Part of a small language model's weights.
Size: 10 layers, width 192, 6 heads of 32 (3 for keys and values), MLP 768 quick GELU, vocabulary 8192, 5.75M parameters.
Architecture: biases, tied embeddings.
Training: a variant of Muon for these matrices, 384M tokens, 11728 steps.
Each number is 500 + 40 x the weight over its row's rms, rounded and kept within 0 to 999. Layers, rows and columns count from 0. Numbers have three digits each. The size before them is the row's rms in percent of the matrix's.

# down: layer 3 MLP down (transposed), 768x192, rms 0.257, rows 49-84, columns 0-191
# up: layer 3 MLP up, 768x192, rms 0.0937, rows 50-85, columns 0-191
down49 099:535532527517467422490542605398542452572456473505585483515595549459472456506479475577472488436393509478433499556496504477456499538418451475469501536485487540482492528517502382462454497469472464505543554573442552530466507495569540542488524484482543445468517469511514463477484494516514493511462534433494467508497528501570566542484512579540531545497515500503502536456491528521512495494440461509490560494513452552480581529527511515503479515489457419458493474518509443567536562530490500504504514542438563508560487504480560493535473468486444457516501502496466442449503555443496442514
up50 105:417459506501515496512530524523503543544485460497494532521424551485438561527493474504471466416536486526570489538456513506453499454566527525482504458537462523503497518581494510494478524573533477532514390514512523531499472514465521597472542468480528439572447509454445506537518525466475494489459462440510515519492561505476533509449503467459498514440547579493477505522424536529490487416492477538475545461478522484467497412503546519517386545542507491564563505476510500470400526381500496488540517602413475550514498534562477533469506478569511494520458480491443508545460501554498486463
down50 095:484489525498534522493508456520425462565459519509488539518505472488458522549492551504524557477455470509437505552486470565496524539502447540531530492492517484464484534481482526505444510484430488523512545491487522474434546515438498568500518480460481479511488528535561484480457468506507569538431440454564508491473445436450574499479500495549501514492417443565521457508431498606485533599514503489447470538474448484509558499524497472440487494514535504520478477616510458514451496504491509524521386512515527504390516428465478483564547518526481617501502454498467454527535586583510571520
up51 094:517419460547567491472481534501496466416518512513467544517506474471523527533518512514477509492506526493495480440489492527502407526441522427449488496449560522522473483501543473494453524509557499517443500553525446544493509529554473554480500511474509519526471541478523503498480481518512516490400506492570486482481497456429543507505538493489523549517539477417488502445580466524522501564455470479466467512472500512532496574460474518471524509512429515490523487480571561528578595519496488508373519601469553464447457469527535465515572541516509464413443594487516416536500599471526584455
down51 101:564446421559476527504511499527522475498494506512509461508570544474478443519477532502450421454468447500493463470543501529477519552491521511498497451622472529497467569476563470508426483458484478519545530421515490460514447429493544460567509528494412547420493454509489508525482483478469501532452495558474584525449497522511452487476540534509496454496557495525460446571569512457561506511471428477510495536489496491512498442591536489598580485504462445548469475526487577432502520578491482517523440458529526472491507551488445551553588532496487503509476467484528447503558489434529522460
up52 104:462424498425502505501506589456538487428513475560486583446471457574460471480485475435476525481482541462486518543509518573512521442458569498477522472478516488480459454507508543514530506496465518489534457492522581514470489557514534471550447496493481451519487441515492450536557455545541518487563576582499405513563516545466444477504470512500469539514461498488509553498478478498513459499505493568481505434558497552472610470464522472579533504484431487486523536509529471555459407463533501448537505487454482523420525540528474495595425503519539487541462570539481558463467455468475502559
down52 106:498455508532496458541448516467554529539522588482455462431515538474427490491528503479452543494442477507401497457534477552540495496465524453471419517483535530530477483468482390551468535565458498579498556503515422523510457513531508532582462461504539461517452559444503492537467506462449442508550486437499515530433499460532540501501435460563493476535510517424460546429482489495512467541541519571521472476444460493531452502467521480538493492601501472507542515484538439489500497574511551578544487543510496482520465532540532546419455541537507424488498475542511413544553534487522503538
up53 098:500409483465510498381516580536539524498457446493575517507477491434496572537537446440544482509462475535610496497596544462537533519449576491496436539478583498526493493513509482507544426528499543517573527479471436456561488479434511528519518531491462516524507492484461444506547467472533471502486548520578480527514480433526501516471528506472466505509505498409482583464519448480521564467487511501454457514552517503464486555503511524512512403537473535470523470459590473499565520494484526505498514480435474514451543535535387502465517439482550442542532476470466545513515536522485505452
down53 095:524402521468483493521509473453536541490551542512390530514513595456412483467511474519519448459512452475556510483487590524449426575546505430572495465514539432529482493572530559565516505468537533427485503499474515480510511571447490477453489525423439502547521459485528514518521551509497494497498459482492466552541535519484518488503542489493499489514526566540542495538499529485465530525460536476543410470487472500456509538490446492526572395611520478551415488546583458486517560505514491442517433476526494500452472468526518445555544504472535514516481538524418498478523492470520491471
up54 110:503566471551435505429515482468482487487550531437479516507492479531514509499444539487454511483581557464501509549483476463485434464488488567582491497479456461537499510504457504541429442470536443450474589448524488467449519523420477453535470552532508476469459446539451539515518524542550518512471495522545499510528528502469511439465504447565490564505503516566443474452574490511544541474445513437532520482470565457511497523519556544506541478500523524519567471451562455491528616536521504559501548488435536497474492443565458446512583471548386449548515480449509543496434519472520482470
down54 114:510445541525453480571499510523546410477428583487526540568507446460524504487521552558537394542525522535438476505566511449562550514510471445469446435509453487543497551499503457544490455531483549533485363505492539508473478514528478489527496503517424478475487516530543519575507557478505509522530455412574511537509507495497505478502434424530534473476542447475569483496564513487481489415543504543420482509532505472540510485482553546476516593439517469491475514497468444495474452470467533580526501489528466523565510426462500471548582485495531487517483491494480542554459530487454506475
up55 110:578480432561572459471450441497470460547514470496473501492507530546486601537482499576519581539551485463522413437463482470534502460509533532472522490467524463522450489552490528399502537485523479480574470488516453526540478486449513497531532524469501463531487506471487423496525496605524509457521516510435441434558470530590507406547469509511461459519478511421509512480596495491512472452526454469547465498474496472490561472473480489530540464472504543479469535485489537535472497422544484475491467507620537547526508507440562543505569540471489483499497545441538463495460450469446529532
down55 102:518527504473549400477520511476538483533579473494504558491479488491487477519484454533543502461590495493481486582533504521421499532471517481562562521452491459545476500570492480446521501475543514451486446526464492497493493466542542554535489502472483480447519543523529542512500499535418439466480538490461507460573444535522513473476498497522547494508555484544501476487563505469422473525503589475540407530509524504467548487486562431533479496460524441517545498580446477521397487433446520453514427513541581546528501491435442541592566508486436484533573480517417479459525564465464507514
up56 099:548510533514458527508542394512525568505501557499489514527529448509533515443497458496463447477523517476454503550516497496515455493566574561513597471577469436500521521412410453493453521480502481530519501460470487422495553499538454515545503511519556469416483491455534551477466516551517543482532591527512480422499516486461472455534435490538461434525460464512493510530518547465483545528455480463519499542470484448517539481514477475475480511507571513447490475448493495502543487567405479408434495465580567487443458490530455524515469513539581519516432492500532527554577552550513505538
down56 090:528462427542435565486501471439576462537480427596486499437479489496507491475536504492535546540521475505451497502443444487437564467544562521530510561499519524496467486506482485524576490477505459508511538566433506497489518538481568481542501499545472461434491500506548594530451496494452466479470571519482476504445508424516482497474522500453482571519516506534421512449439496462486517510513505493569414577521506462484458534521457506507444499419501479476466535488529513417457542484505511598580498577492461511512503529513547526468543614458474523511440486449502443555550465536528465459
up57 094:505540530573426424564432535490548485553500529512426378529462512540510492504499551537453491511533550542498484505505440553493510553504496577462496481425501498477448416450481517472486462505548477545518453479523500459527505517501525524548487512449542504470463568516505496514564478493560518451573475401524460509496523544456519510506509489489524457456475445498494512486537532594553561561527454473557487528435548511464508535486471502514447493498535462442508479554564529468512512589481429563439480533441528482494580450432510492445461508461476500499498451503483498502450532510531393449
down57 102:528510540484471510534420503509478500467463466504513562534496503563524519438519398509511469537410541429530506505519552515518464515487462445459588478514486506495529509494544475511516501393477493445521450473508459521394524494527508508487489516471552513530573460500526481510526550449449576445422486490501515522476552540526524415567560454526525476454432515439419556462504533471493481545492526501480513514555514459519499385502509521488538457512526511545516482547411488505556545551526535559504422489492467450589476539474506555501467459575482525486459522565548507526483480514514505416
up58 102:537502486487429442508505435460398494501525438490506555474494514528525480460484519465466503541458468500459531556468475490500546491472521469501511474551520494475563506548483495524500519492465523384492470453513512504485493543530519474522414562499515434476474518499523542506485457567484533569556541488513485514515497490467487463560473513535501529468470526481432461511450463475504414434571474514504601529490533613542568528497592488592514556505463486444391597466466501496422487551454513472528495441512489529462495492556538482544449489543565466500485533482536492512432451509509589474
down58 092:476449499539591514453442574517458563499553515586445537480508541518473555504488447503511546525525475626521440552569614530495486550480474497496535510459409455563445479457504497486453484565483412482469492482527489506466473472500438477465566469473477473452513496437520511555513442492560509479476469516500455531529500478484494488441541449534494485491535408449544461535483462566521509464470433504452496506493497500489524481492565430490467541524588482440520472478564514450537512475574534509467434522513501509470538557520498540501503474600477527518521474416509513534522479504458478523
up59 099:499528584485512486469487565455497510485550549532496542431510523474485525542569473466494439493504473488525468487465529481470544491419504457490522481495521498434450468555548476485455489472506511410489482532471552526444448531451495473496473573475464507494457479553537498481539506417414473451569467531554464522512498484468549442482488524479495501528485530508537523496473554514481562419512477473506464574494489534554568446583521426556546538498500488515528556471534457528419493532446454544524504475537516519466455530502554525500467486482503448438543496581450645599418493531522531493
down59 108:452445520493455485497447466513460545562466618512473489527472471493482422412428468560468444552512458512457512514515524496451465483381495567503496476485449498545559541524416555505464499475465504540547561434507485587460476454510561506561458492462503464466543475538541514506538555542568479592503509565519505488541522491521530500508462538452460485467458505483467506498480471522450462501487520539500489429555534487523488494468600505541444525483450493487452515519544521456524496560445540453496410560470589514476489521487543558525500514504499475513546552586466510507491466510543456486
up60 093:458508531515542492496587495487453536500480494483478518515450549501494533482537506500399480488517502458544496462394503590477505403454550520504556462509450526575524594604525494536456474421501510589527450529483529482537401501517477523544517507514508475483502582487600418512488486578566495410604462497532499542535488521474520501522569570462528518501478435533457422486531532492470463491440523501525477536485459469551520568508521478495503463510455490517532495449518495488469450441474537502474555512484483489470462507534486508516489456447562474508501471417515507497474478523448494498
down60 096:484560403541517462504550483460567516527441487513533492524491513561453470438490489453555511516498479426534510519492547520474479469516564490558509501479478459464377529441475453565502540495485493502533507454536448497481431497523522435457517573529493501440503520518509550467458499568563465570558481569531511494445586500544493452542558579515485556489478580475558581465475428489505512474500520535452511501464547558521490512549541513552468405449480487524522520412472516532513514480543489435548473574501482501570537497534477458418468490478461443510476513492484441478516495455493479473
up61 109:515378515537542507464495537534426545448528459489481527570505511491496440533524506537470503555555476441488494524498507481453479524537546419487543520506556543536558432462469442495461494472464485451541487423521486578498484564536478482493447547471464469528518579506472473527513559575517575488525536521437484549597507461450514469568544538519486469463458489447557487526514437517485518538573446513467491492488481499514552537468476421449487546491488470460477484480509512512518474475465434456572493504455584507536485559559468515510544549447506509462556542563443452527411463528466500459
down61 105:549513633548496494433482556564427532515549509501490498463491453455504532500468424478524475466485472493516502586513537495479547471493460448455529485422477461506521447470488447547494476496502470408531512477492536512494579553525515555471486503537536564517513539463494549556507508570507526518521452433491482428525490562507453515444430551488567517541468434530543554508484487491529532590514497427510478482510526527521449481498503493416441540473523464494486421527518517543573381558506487456526483510573481485527457536490478509482500478547439449541474469497563510430500542548540471485
up62 091:482426457445514469552512537506491571523555487521486551536525477570527486449524488534486508509526531506498579446513588541504545530496528567488481472500507611512477572498525476503505500435449542502481437479509507462514510475491427478517513482530517488469483466514463466481523527530526515452551483501494543559562544474482508465513489419518493497475597456451439508551490488479440488498437504506548558420496389517552526425575467468550514472484500462455506544520473524469476428398512532457514418479479462508526491527562471495475470537458553484556579430480517466534442485554499409460
down62 093:465495482559518480452517512538487549483431480527491469480562561406438438482574543467472472528454437562520498572501422512549535403545478520574535460483520496428526474521463513505502477473569493481574590530487484473496529453488471447461501549488531469486440514530482515502503531517454457534516536483467480625484458514542483477529533433473535475483510535557538458515498514472514552493479489466448454529449480488476474536543417498519570515508531518576574465467469434474518586483498421583452488500533491456549546506549499565522514515535424462527527507525474511470461471462458486498
up63 106:508443473540515454425526509432455506480525408516426483491527577486453488478509496571473566483506471488543499495507547486558415472492556463549503432525499528508465471443459569498442490521463511474541489452530429414477555542526497487514459514526519527588554542556471543499544568478509477520527498556508519522483426456489537536549530516499450482476499466455526445500495509501515465517465464452488524523506542502434504498471446534573415428505450558520529492480552587562474493451490572495585519476505476504506590576516453532527550557461494532472430535482449505465476435525468500489
down63 120:458529516460552506477470467529425443435454461477523517515492505542477540396471423467520528563432511489490475448528592489547479434527553429507464478471473478434444503407472523542521530591486531542433432523471460526408470514507533442478438510556534510544535526537477502515538467457562448432495422557502541483544480520452519544523474557521480473491504503491475472449592483535557520452485481456515497521547572450573503514573527531511489482550478555555583490557532536499481510499482560501530493481482540514518476501530518476517526525523491587509493484509484492531438539470516484442
up64 102:548476523513458494516516492464504567475536484502544602450458555496438526570528571483574505570570491476487474509501507425447510457519506520532527548501488512493464534455535559486491538475474464518471486527501557537479579520503487453410493568484509471526452484468504454446473534512521452585490416501495517444533572524470468440475578453467463482562484486488537485437432449503450509513490511549466532507557479482533540524503442532502527505507558512478450501406542491519538446486551528446481508517499582531536524488465516413494533454440565474457570468513422518480563469483409492478
down64 103:570544510409533428546463449455466551417490426505477594453537503526441464435504465464510502446446562466426580494560538506543465559508464466479572493524533546454503453513524593482480526491517523467532526556543499496498449536471521473524498506519547505505514450526490475553471576500438551484435420489543521457539488452536495536504478544497457580477475512611522589472470494535532488470482460465492559535409473491479455458498448429551525537510489512472483492512492544521503444525497466500564521474470507482501476494463465538524504520498506462550483482468501507463572455559493569501
up65 132:444474500507504472546481523539520502507523580495529510468535551515517510524497487521458443500437487473542506498485487493464547542532541511560456503504537502461480556469447516428485513485448547618499515525578540508521426520498539512571426514470489460501536492527513446577521495534475441570556555471499486532516459486418405498485558476519531412512502455470492457513501485502433473468505480535507472438493510559480477471569529481508410528457488517493471467542533509562471502334508509463488562543464524456586499495426496503444467530537506524471550458448522526575536538492482447545
down65 127:442523475556510536559424489588569504536491498524489463450556535491543465511548553534496508467517504557477476522542441520512531539516486516583521527461508526463419497546499444600521435470471560499490470518554475463497474500481484562579459491465477399449455469584587493477475495472511492538509522581544536472480418441469487492514541510513532482475446435451563525513508531531503438465514440504513501499511509518478534451442498451504406534459419557452553555513514508518526515523475467487516511440425489475557512572484490496449499542509466480457498473503498501549471540504419444558
up66 115:495505482530460575493529630481465449538508541512549536438533585522453530477448449428463482531506407500547509407476508519550470530558512537525429468516543543395507453513465459528508535513487537510428490438453528440488493529463554519505547514504522445533478387531526497519471445480519489520454505450533538527516532462462519550525520494486509472545502481498482523481459490556479452596517443605506445466493444547551485472551466526538532499544503556504415468501493471536519467521482531518550485479479510441517520506462518483574456520543559510492556507456471470533488555496501484426
down66 105:517452473516424517443444503563486558474479462534495439518450504572542475475506567572509613505457552585534463481496500459569550528584473507506426466470461533476459473523486503470531505504575518476415400587437537503514503484500454510486517504480458485462508549533454524476448508468562450537509489536504526528505455498488544528491593543478473415537521539472535427544497481475479547433523470425515479492517524527479479464550608489541442480473526536467514554446555525485557514485497470474490566495445477501483492547469467486605496487521491519475454430527513499504475485518499498509
up67 097:573563573469491531539506578473504515503514467529479487516494559529485478462500473544552466555467547530558528564485515451563452522480530479520409501432575499508497473582464496501514479476448552453508492479433513459459522518543530518518580511530461431495590521529459490497572455421528491443498530526561500465476520531480520540492493513560495420479512445470522533453487471497422492483523567518509518536485468474464465456429505577478401524447458524522445566564514491607543469439447500454530534509461487468500467549523525500515498479523415452509481532515533505458487533454561465462
down67 091:440499541488482577552538448459522481498500447562490447467502584482454541457489549476470481524506442482474498486481468440497524553527514472500486528436516428466540496519497542584504474519484517488497545479515443495417439532471568476530515426477482499481441463466488488483513584451484482515442468465447487424508539499531512501532541501497483588571479452578505533466581586530434466517452517526489496497453489484499546537616474477527474561457469605501522534499452489547476513538496484549500483461505553421487475461439550574489540539564549534505513528555455538495445492468553529493
up68 099:530523555525567503516494393470491488508430432497588494523513518526504605549451530530567494525547474564462484440515448431453524518488519489477528520583588499552523499532528531472596482441535489440477583489488500501486545441504509525517538543483531482490517539498504506421498455541468548448506467489595479452509489423517428488469500507443502573466484441474489501501486499549453522459499492449437463528535521501544491512463482524462514499472512510431539492555521456456431514488505535575498520503512555574539476499480501410509560448490570495457492501500476446438489585480510535465
down68 108:569504524437598489552485560583503474523438440481535491532518503508449503508496529490537543534472572466452463524519531464499494546437558518519480534552438488507495510490454480496479395487463429553538472435494408469561538463478515486518535461460508473479406491522454486588532524537537547538517525541502517520500514500502511523473565465475429463436464435422565496542472568474482474465521522496476548474488451434480492509543552513542584494418486524498502546563487476495495432473501529537478546503452450498554521527491516568571478521437460538468435504502495470458576490546488465510
up69 106:517570518571528518543549498506546508492506532566492565473554561482505500517428470554469452542571503472456480426517488438480481440415547525523481461471516498533522491525514457423471501478462533452533517448436517504476477477581457491486545493450498518502480432450471485420498423467404526425466490482549532404482540488479526541470543520480533489490561418574521447538529507478597536453488543469564541477492518467538520471479466501472486508534533481486444477498535494492530541507504503599549525560429532442507503537482495484496566502440533512475557462445452503541494541464477572532
down69 104:530490462460469569500443517476458567576466584515484558448542499523464535502525399498543474416510461528539529483556467493475495468546478472528504501455477499548494456548496516527572455543469555503479450491484449522511494436488432481509511478525517442514501526477446506443491532496523510448437463516451462460502483490464455522490541492484481550489441452486454494534506499513484518560469479531493553549495463552479469562495504563534508469535524463501493473544433547508532445525525536568520500561553472523464613446546558571441472492502498403601570527503427516553463499470474610491
up70 106:474503502502482544473503489568531498440496515505601419489508485387525451515426551553527516495485519560543450486520551459532427541487575461469524485554474427508534474455478457562498535535548559443513549470463570493533465630470460522499615544510503527414519493497493523521449533508537452536470503540436497485469597497543510464487472479518512519439538497536528470470523513509479587488547453487525468494485490465495440452558509536458527527498462519498532500476496482459467555472546510547514560471418533485475484531496429455471550516498473433450521457499509486496490560458475450479
down70 108:480508455485450539491535472513490488428461517486500505544490514453521496547491514486518450510488367515455473426560557485500469557475477430564496470518504557490444519504498524489449513530507503495510560556560506533483525516532508481482496596491452496508513448446502544535439490427461574478591408493521547493559479544461486555519513446517502529491465507490565480479457521504500498505504487439461583547552453525534493571488478496529535459517538471437536455535522521447557496541507488509503496461497486488469404591467450432483570456516514551437482491592427521540521581525475482419
up71 120:481520461494508543447404526536494603507523473495499447480538414520477543476553508521511456490531557495471462516482452519578519489471522417477452570463535539539511528511438493516510454548564546398528470494427460527531465520400542465526490470510438513500513515500522508497560494498548540474485537519473501395586518543447452459509508498547453485485541406542466557487517488478498481480532433528383489482535482531449453530508545509511534527485467542457524544512508517552566440475490542517505507517499527447516486467499560506484584509609494543528500517539489501524467528423479541471
down71 116:534498554509532534517528554501481460544486526546585462521504490470477524496501516522407473495510484464433469501445463482552538398491493494465488440425490558563575556448559471504468448479513579544505381523470493490430408494518508454453522508551448535481487529488499619503457482502528458574566507542542539507420443476528491464507523522499482478463519500562430566465583509548441516532491530544483546456460491511495521471517498575464505470465451538523500480523508552498537483527492469511457492544475486525493558468480474507532592426535532477481464510483532506531501477523492451416
up72 106:522530529539521557533520483503501462493495481525493439521518509538457479567478548499519442483468543585411509554582469479464553479445502603539473454483537536512419545514534522484490516490506445423458491564476459405490502482445538509463473522502375500505483448470524470463559457521540600501527492520429548513494490546515517501554573497467499528580524476459520556454467454455488446541435547515554487464516546502523544499505554421524541518512484513459457538547452489471476463484512508423475435476583507438528444467507554516461530513498545559564498506526469500471467486475502481460
down72 099:468513495436489556497489550488481506511510452577478468490440468524529469568504441461497567577480470468486521552402509418488541528526445527513562509392540587477526507516454502465442513519481447521472537576502512504508566473490454512517584551461523558490462527511427540449473552424483507539446406495537466539502530542438474531493423475468508548516499548479516422508489498522466446481531514526453531568564540480547507518529507471538509509533550512420479484566496481538542553509476481491504551484444482477557552520427527564540467461535462496432503477551498457469485456535524507504
up73 090:527498587549501508439510483426500450526556527455508452550486522538428436438523490515477473536600556533543496455520572458525541462481494491485539502469441489561522477540424509486478485545501535550555427460470520447516486555468473478573519476481546513432506414441536528539558518502481523505526514464539479506425510498470596544467525470492489629530515490477536505451471517482595526476421451476572486497514542435493491472576516510445478512462510520524476446491523442509490549459465496482421495448490479515507473451530488479467549466440549454479469502476555505548469545524486498554
down73 103:398518489441486590540528524498500501440496547454470517428489536466476491473537476461482466512497556468554474500447584393484546558498568560514520458472549534508510571539450447454519484530524557517436471557544492549467502539568509549464539510498505543476486542492543489522576527511479543511584489431530488480486511431458529532467492477495517512451491493474512507481430452458470476469490426573491530426468460436496500408494454500543573498487503546483488541539519563475496538514504531532528529526509526462463466456498475532453500408550499619459535524456469521516517467485528480440
up74 092:489459509439541410496538564576521547583517523509527426535492443494476515486471552530465473507524524441463446460448491484447521453485462469530548514560519540496539524562500486450512528494433528498497453515517460406520492472476422504486455503444522504521526515525482474592605465462448554448496467456492556460510603553461519445526583539601501582484545473521532536496509486477508467514468514517545538471481478510507527520487461526524460433503571504543463488486457477518452485447585450494514513511485552539516449459531458473501505495523566461485516564551443473478435503553528537459
down74 088:503507435483475563588526414527494400455495321456449543470564567424453489535519496492512563446472483479535569512501469539434502499522510487475524547527466476455538486478487544476505501557534489515542467556485507500512500473514592533455484485463469435462480531517544512520478460501588446590522528574470509555506465424544462527493523490424526509443485480499535459452528495537506564486516452522530522534538536484448505425557527503478526473491529478506540507528495501503546527471480493500481427554511427502501504521491608468457541433484510496488533494527510498453491467482461512541
up75 094:548474491493515517507594606457541520463505506534405540495548564523585496483493544528521533415566545479515401532533497513508477514491470486507516468456530458505485532486500511496505505493541474493495511501547444492510463553479456536493490504523473454474558472502444442476497503510496448562519481501484496504544540516493494513592528391533513462500511541461501479445457563463391478502543526534426472488457394492493464512475512450493524499490521515479471490499476496514531477383507470437473491518492511444575634444500592497484498472571493524481465494467541516460466544435558472546
down75 092:573594502495472485506520459506537500467477416504527463493527447463453541480479474500499580496466430460522445516486538457560538534521441568456527435471515438429537465447518535528464454513429466563504543503525470435519565524499425480512424483530489513515543431484507430504526545532529512456440523455523539494494513482514505530476463513451493501444470500607492512482565427451532558510512525548493523496482522491488485523534560551442489442515481556521423449538591490509520491531525484542513500485498531512415519482475461515534550418543508504503587484502555561539458460573546446464
up76 088:482473521494495469600484483492456509461529587512493464550533473507563512517456506456485509488496500519472475532593517463549523520455456528564558549524560417450532491515514498570470572522465480460444506542505451388531512531514465455507581514475502499450480520453485485469513471449437562501482472477464467500555452535487507464488531450548502505520490469485447506482520433509456450473525577514561509513579424566483443475508465542545463496447655520459523487579551466529454481511471467461517541491467567491501516507497502423511523528497514498450579516488420547515488480523551488524
down76 093:543489520472480557504458522492489360515535463399527472498549565584530493506534444516514543490510528527481490460472443486473543412554501521528461594491523450515521502498507550473540502462519536539520457581560523485568542474463583481478526492485487502480545498495510571488503505455531499515500513451434482501543454464529461521512535482522433485468529467480429543489509494448504508508576494459518505496540467549547556545444581556470556471510452469446427527503512514568495535432449499526552522508549450496460436492453503466433429467461473545490558468466513451398513486480497557480
up77 102:495485547496503460472442501484574464508482512570520452560500471470446563471447468432452466521471438554452525471547474537533520479478519454436442503516532502513508497521513493422512516475497512467445491550547486432525545505539447471566630541533477531487503382496458548524529566524514500493482445567529513501494481531504508473458557489486482504536465499448475566478431539527524479494470461585507509483568526474452477574507569518450528500539491507453398483451545521518566491529465541462481536463447548490512488545433542486478460499435506536569560525514459427458484561501560481535
down77 093:467552439428497513480581468493509468496541406471525487474518479439499501587541480518502468452503518452524560526457495579498442529565422571466539522508501438528563428450471549508481526551532554558506499480489445489488514472544520487418417477510458486552441520541506464546480529476424474537459517465506486483562522583518460539443487512508441517497470580533474512488530470479455484549530529555514513565502469523459499546526488558560501462448548466486481466503455522546464477498532578442490475490501484489464513516509536483539504531500491454474464578437552528491452470495630554545
up78 108:473509583537470548494484516470443550515519483513455474464531443509505483492483519508492532575526578472503514527555459539445570451503498515419487489593575522545508526525487533534537460484507482430470497474422487518472500494506515447517447511519567494503552536554501471471458514474503537516439460444475500463483463535500602513550465542488410399541506473486545489506457489472495519415506534495526477472535468539498436449567438491492537487502545520479541430517525520563501534488510583545460505448540495440423569494555522485493494463455580545451461470566487553459426454540506505426
down78 111:448487500473487524557498511432485477584463520415552495433493591437519472464535452547454549467463556480488442550526588464562458532497431524447482472525522529473513545490543478568478522548471445538523550450513479470482444517522535496454502502469575516544487528524539561502505445491537464458536522508512488521461508425496500551528466586482473484555443544575503537503495473514553462509445430525552506427495501483490521526577471482427469585489527551468483469557457574492553528482459461472463460500515475395462486501486461487477484498540457493559539429481463504508564526563504502522
up79 103:396487484469482525493525490559539435460435591530523422481566497446519511464480474481463406430501522514501477452506506501521496540505483531552492520531479481453523530520468440476499542534506545470502548416494510529433434483554593491474457515511572519495461535506492507442511486513453431529551458518468483522442469520461494506496565453484477500549536510603479486483526512503503547568517521561537507437466468514598506502517480511461557513522503567519475442485529469538478548494454482563426518518429465573508455453515462450454499501407509520547529476502584450486528579525484539544
down79 097:534479530480526423474446585489532516536447560572512499516535501479501536489534494456437547566443526553486463512438501484535539536433488586495476554493499551412432493449552491522448559536499408468478509494435489509485467451516430529520513467494563505558525535528443455477560485434463520462459412520499490456490463477487486436495489552494517446501485462460463529428493459504456486467484523430488561511540504521510444519497496553555500563536536413518460529497508523544539489454558487489496517580497534500607560509496553480490571479476455493482544524508483556530553494581501451489
up80 097:613473517525543517499466474491529537527451506479513501486532446546489503573424485476464565533463431516461473538566489577500501493488545525447415519452495441489447458536527548483502518479498499393485551497445467504465482442441496518413545517446428526517448541525517498455507521529424519527550468504512531426476513538515497501479514437472493548558501425548454457526533432509428531539557466509498455495521533524515526515478437486482522496526590398502455510452525499532505507444510562448532477524557442483530465526495500573507492625497479525510521518456543533518512526492506539563
down80 096:489517479536431525472540504510549454502552480495560519496476552485501493464549513549525436509555482508497508474446537495461458557440502470515492464483431538491553531500439544499490575413438472511515464533535488424473562526524577506474531535522542466532494515429467496471511539533572483472521553496500508491549508479488518543516482536516536517501417545543545504457433546501538538586382553445514511472426506481481473459487506502449624504505504591453464481534489455491498460495522510503428486521537603523481468438492500451522427450497532436449549473527518463399486537505461519505
up81 100:476471472581448478455431461489551471498475488535496444461531506575471525493560573530484442523436443431483471485442526515551478554485511557487549473567565521441429503548494580538412553520460496440536520447516479535479542463537423475493501461451519496473503448466488516457482460492527457479548524529556474517511459475516478458540477505480516468514546447503503538531464508494455515590571525553445499498533536489549453459533492531576466456553540462414466506517509508542541487463540547467541480464440553510524551513534456467541383566470525531491492487505464538544520547485459431512
down81 100:477545536432454489521495507477593436522560587483519476490522484551554478456505521534491470551548542483513483535530590481456502448516464583507499493474470483477417450487450523506507556572537477474474473546539511484597525453550547449489436512524410599529498444508555429466577560484481516500485516482491553525478491427528548460537526493443463490516490503467513511446440468503499507509475472556487483514517499441525451449414548528486545500522578508543492513446491513467526495533532523442481518444501552521541525437507464524492493474459522558466489465461477400460535509426531542430
up82 105:456456521434486529525449461503541522497447558444484557538469438544495534463486526436479520515446522457511503466518487558467433483514520490482509460534550481572530548461487486478464452562499609520492453474531494525525506492477495518511471531551532520510561463544485505464477561638477464498536467492446551509503480533413523583574431532520469460515462476553513470483512551408455483457459516472475510535506514430498512480505460498417495469491489504470457551544519471469512502558487527463428495512431554475538466470476517540396470567486540586512475458535482552523501571553536537444
down82 103:488546516500497421506464511484497508453501521495453500533516507563442501483477510525529486537532529528455557570553507504533520452475514466532476507533582469507538518526531519446526519510602510541515511509447490439565527468498431485474558471479459478499482419505551549450489458425479468491490475511479467454500446524510463474534510544524550429481482482355465421543506477477492476486473501519522506432481504496552475489496553489401389490441533551499543488544555405613500517530500566504508539465439485556524541553458503485494430487478459534521537502521530480593525566492544490546
up83 106:453520501462504546425480529490501573486480565525555467454492461511435510488470564423472513558466527606547442507567543553537478494540498468466570497555466564504458517503535511468505514502478510511447470427501462504490498510590500476451481476476569533511497545487514570459498555447485505556566481444434444449507478511459481472501487560534525394538474503476501494506461545425522466545540524505419509539470527455503439520508551482518521560490514552418500532508525480476547498436477497475483507471526458446508480622493502503476518468507532528499569427538427498513493526391538492496
down83 108:517468481463493548542474502420458397525509520480487534495511506538614471540499470479507534533487487460511535506495484485452440533443463532497464468516499512477462518595545572479467477475506488513478602522532511504455486465486516434542507491550531500548506471533433471532448510529622473494476488514512560510523476461447498550492549479495578481511539500520512471495467419550466543557421426520478471501524509464570500500527555507487529441501574465487422461487488460496520522557427447491596499497484566470496530415526408572511542509514492428541471469480514506469445535540439498552
up84 097:527556495530505531417522518506560518481479493489482503490545533513547558499422457550512483498481429521496501446450460570491530463520511503471488519462520418513456505495523520503425465507505497484464496456527526424502555484429494510496507542505476494490471495530609475609500416486494503438576477487544466508476521493523496487437582476529499427505491547433514531517405517504519436459465409547466455538455483452479508529583521535492528540588490548546517463571551470496526536484546498426518463526515550489577521491443481550539473578511435434552468496537505509482439556494466452516
down84 101:495550593437489517454502493531496518554502493480487556520468507447494481460465541471496529527535542448485479525480499500485492516443474451463557539440490465524495502437496505534503469537426507492523526589430526381500480551525507513489448459508534501448535505496528485485524511570490508473464451470520497464450505570554510481481520513472501561433481559526457483493566460527492543486589483485524432460515548518462578449484543431578549521470599470492517484506461566480539445472470514502503520458499513481545410555465491403507484433513509575480537605438580572481514461520471516502
up85 101:507471487494513556486521570490557536487448551624474519510540488516488446517460468372495400444526527565489500584508478539528447500521616505440491501485526466514497533489498485495502510530517525490447578451458492549561466464523499463440457542499502540569451577443483474481571431498486476466523511455507548503491527578526429491433451524521542471567538534465502507499475527580544530487519542480418478565479512455513466506551554475496514513461492536455467505561480499472558510474482468477519512426439478464510522534522489542486501491510433476476565489499491518531415471464440500528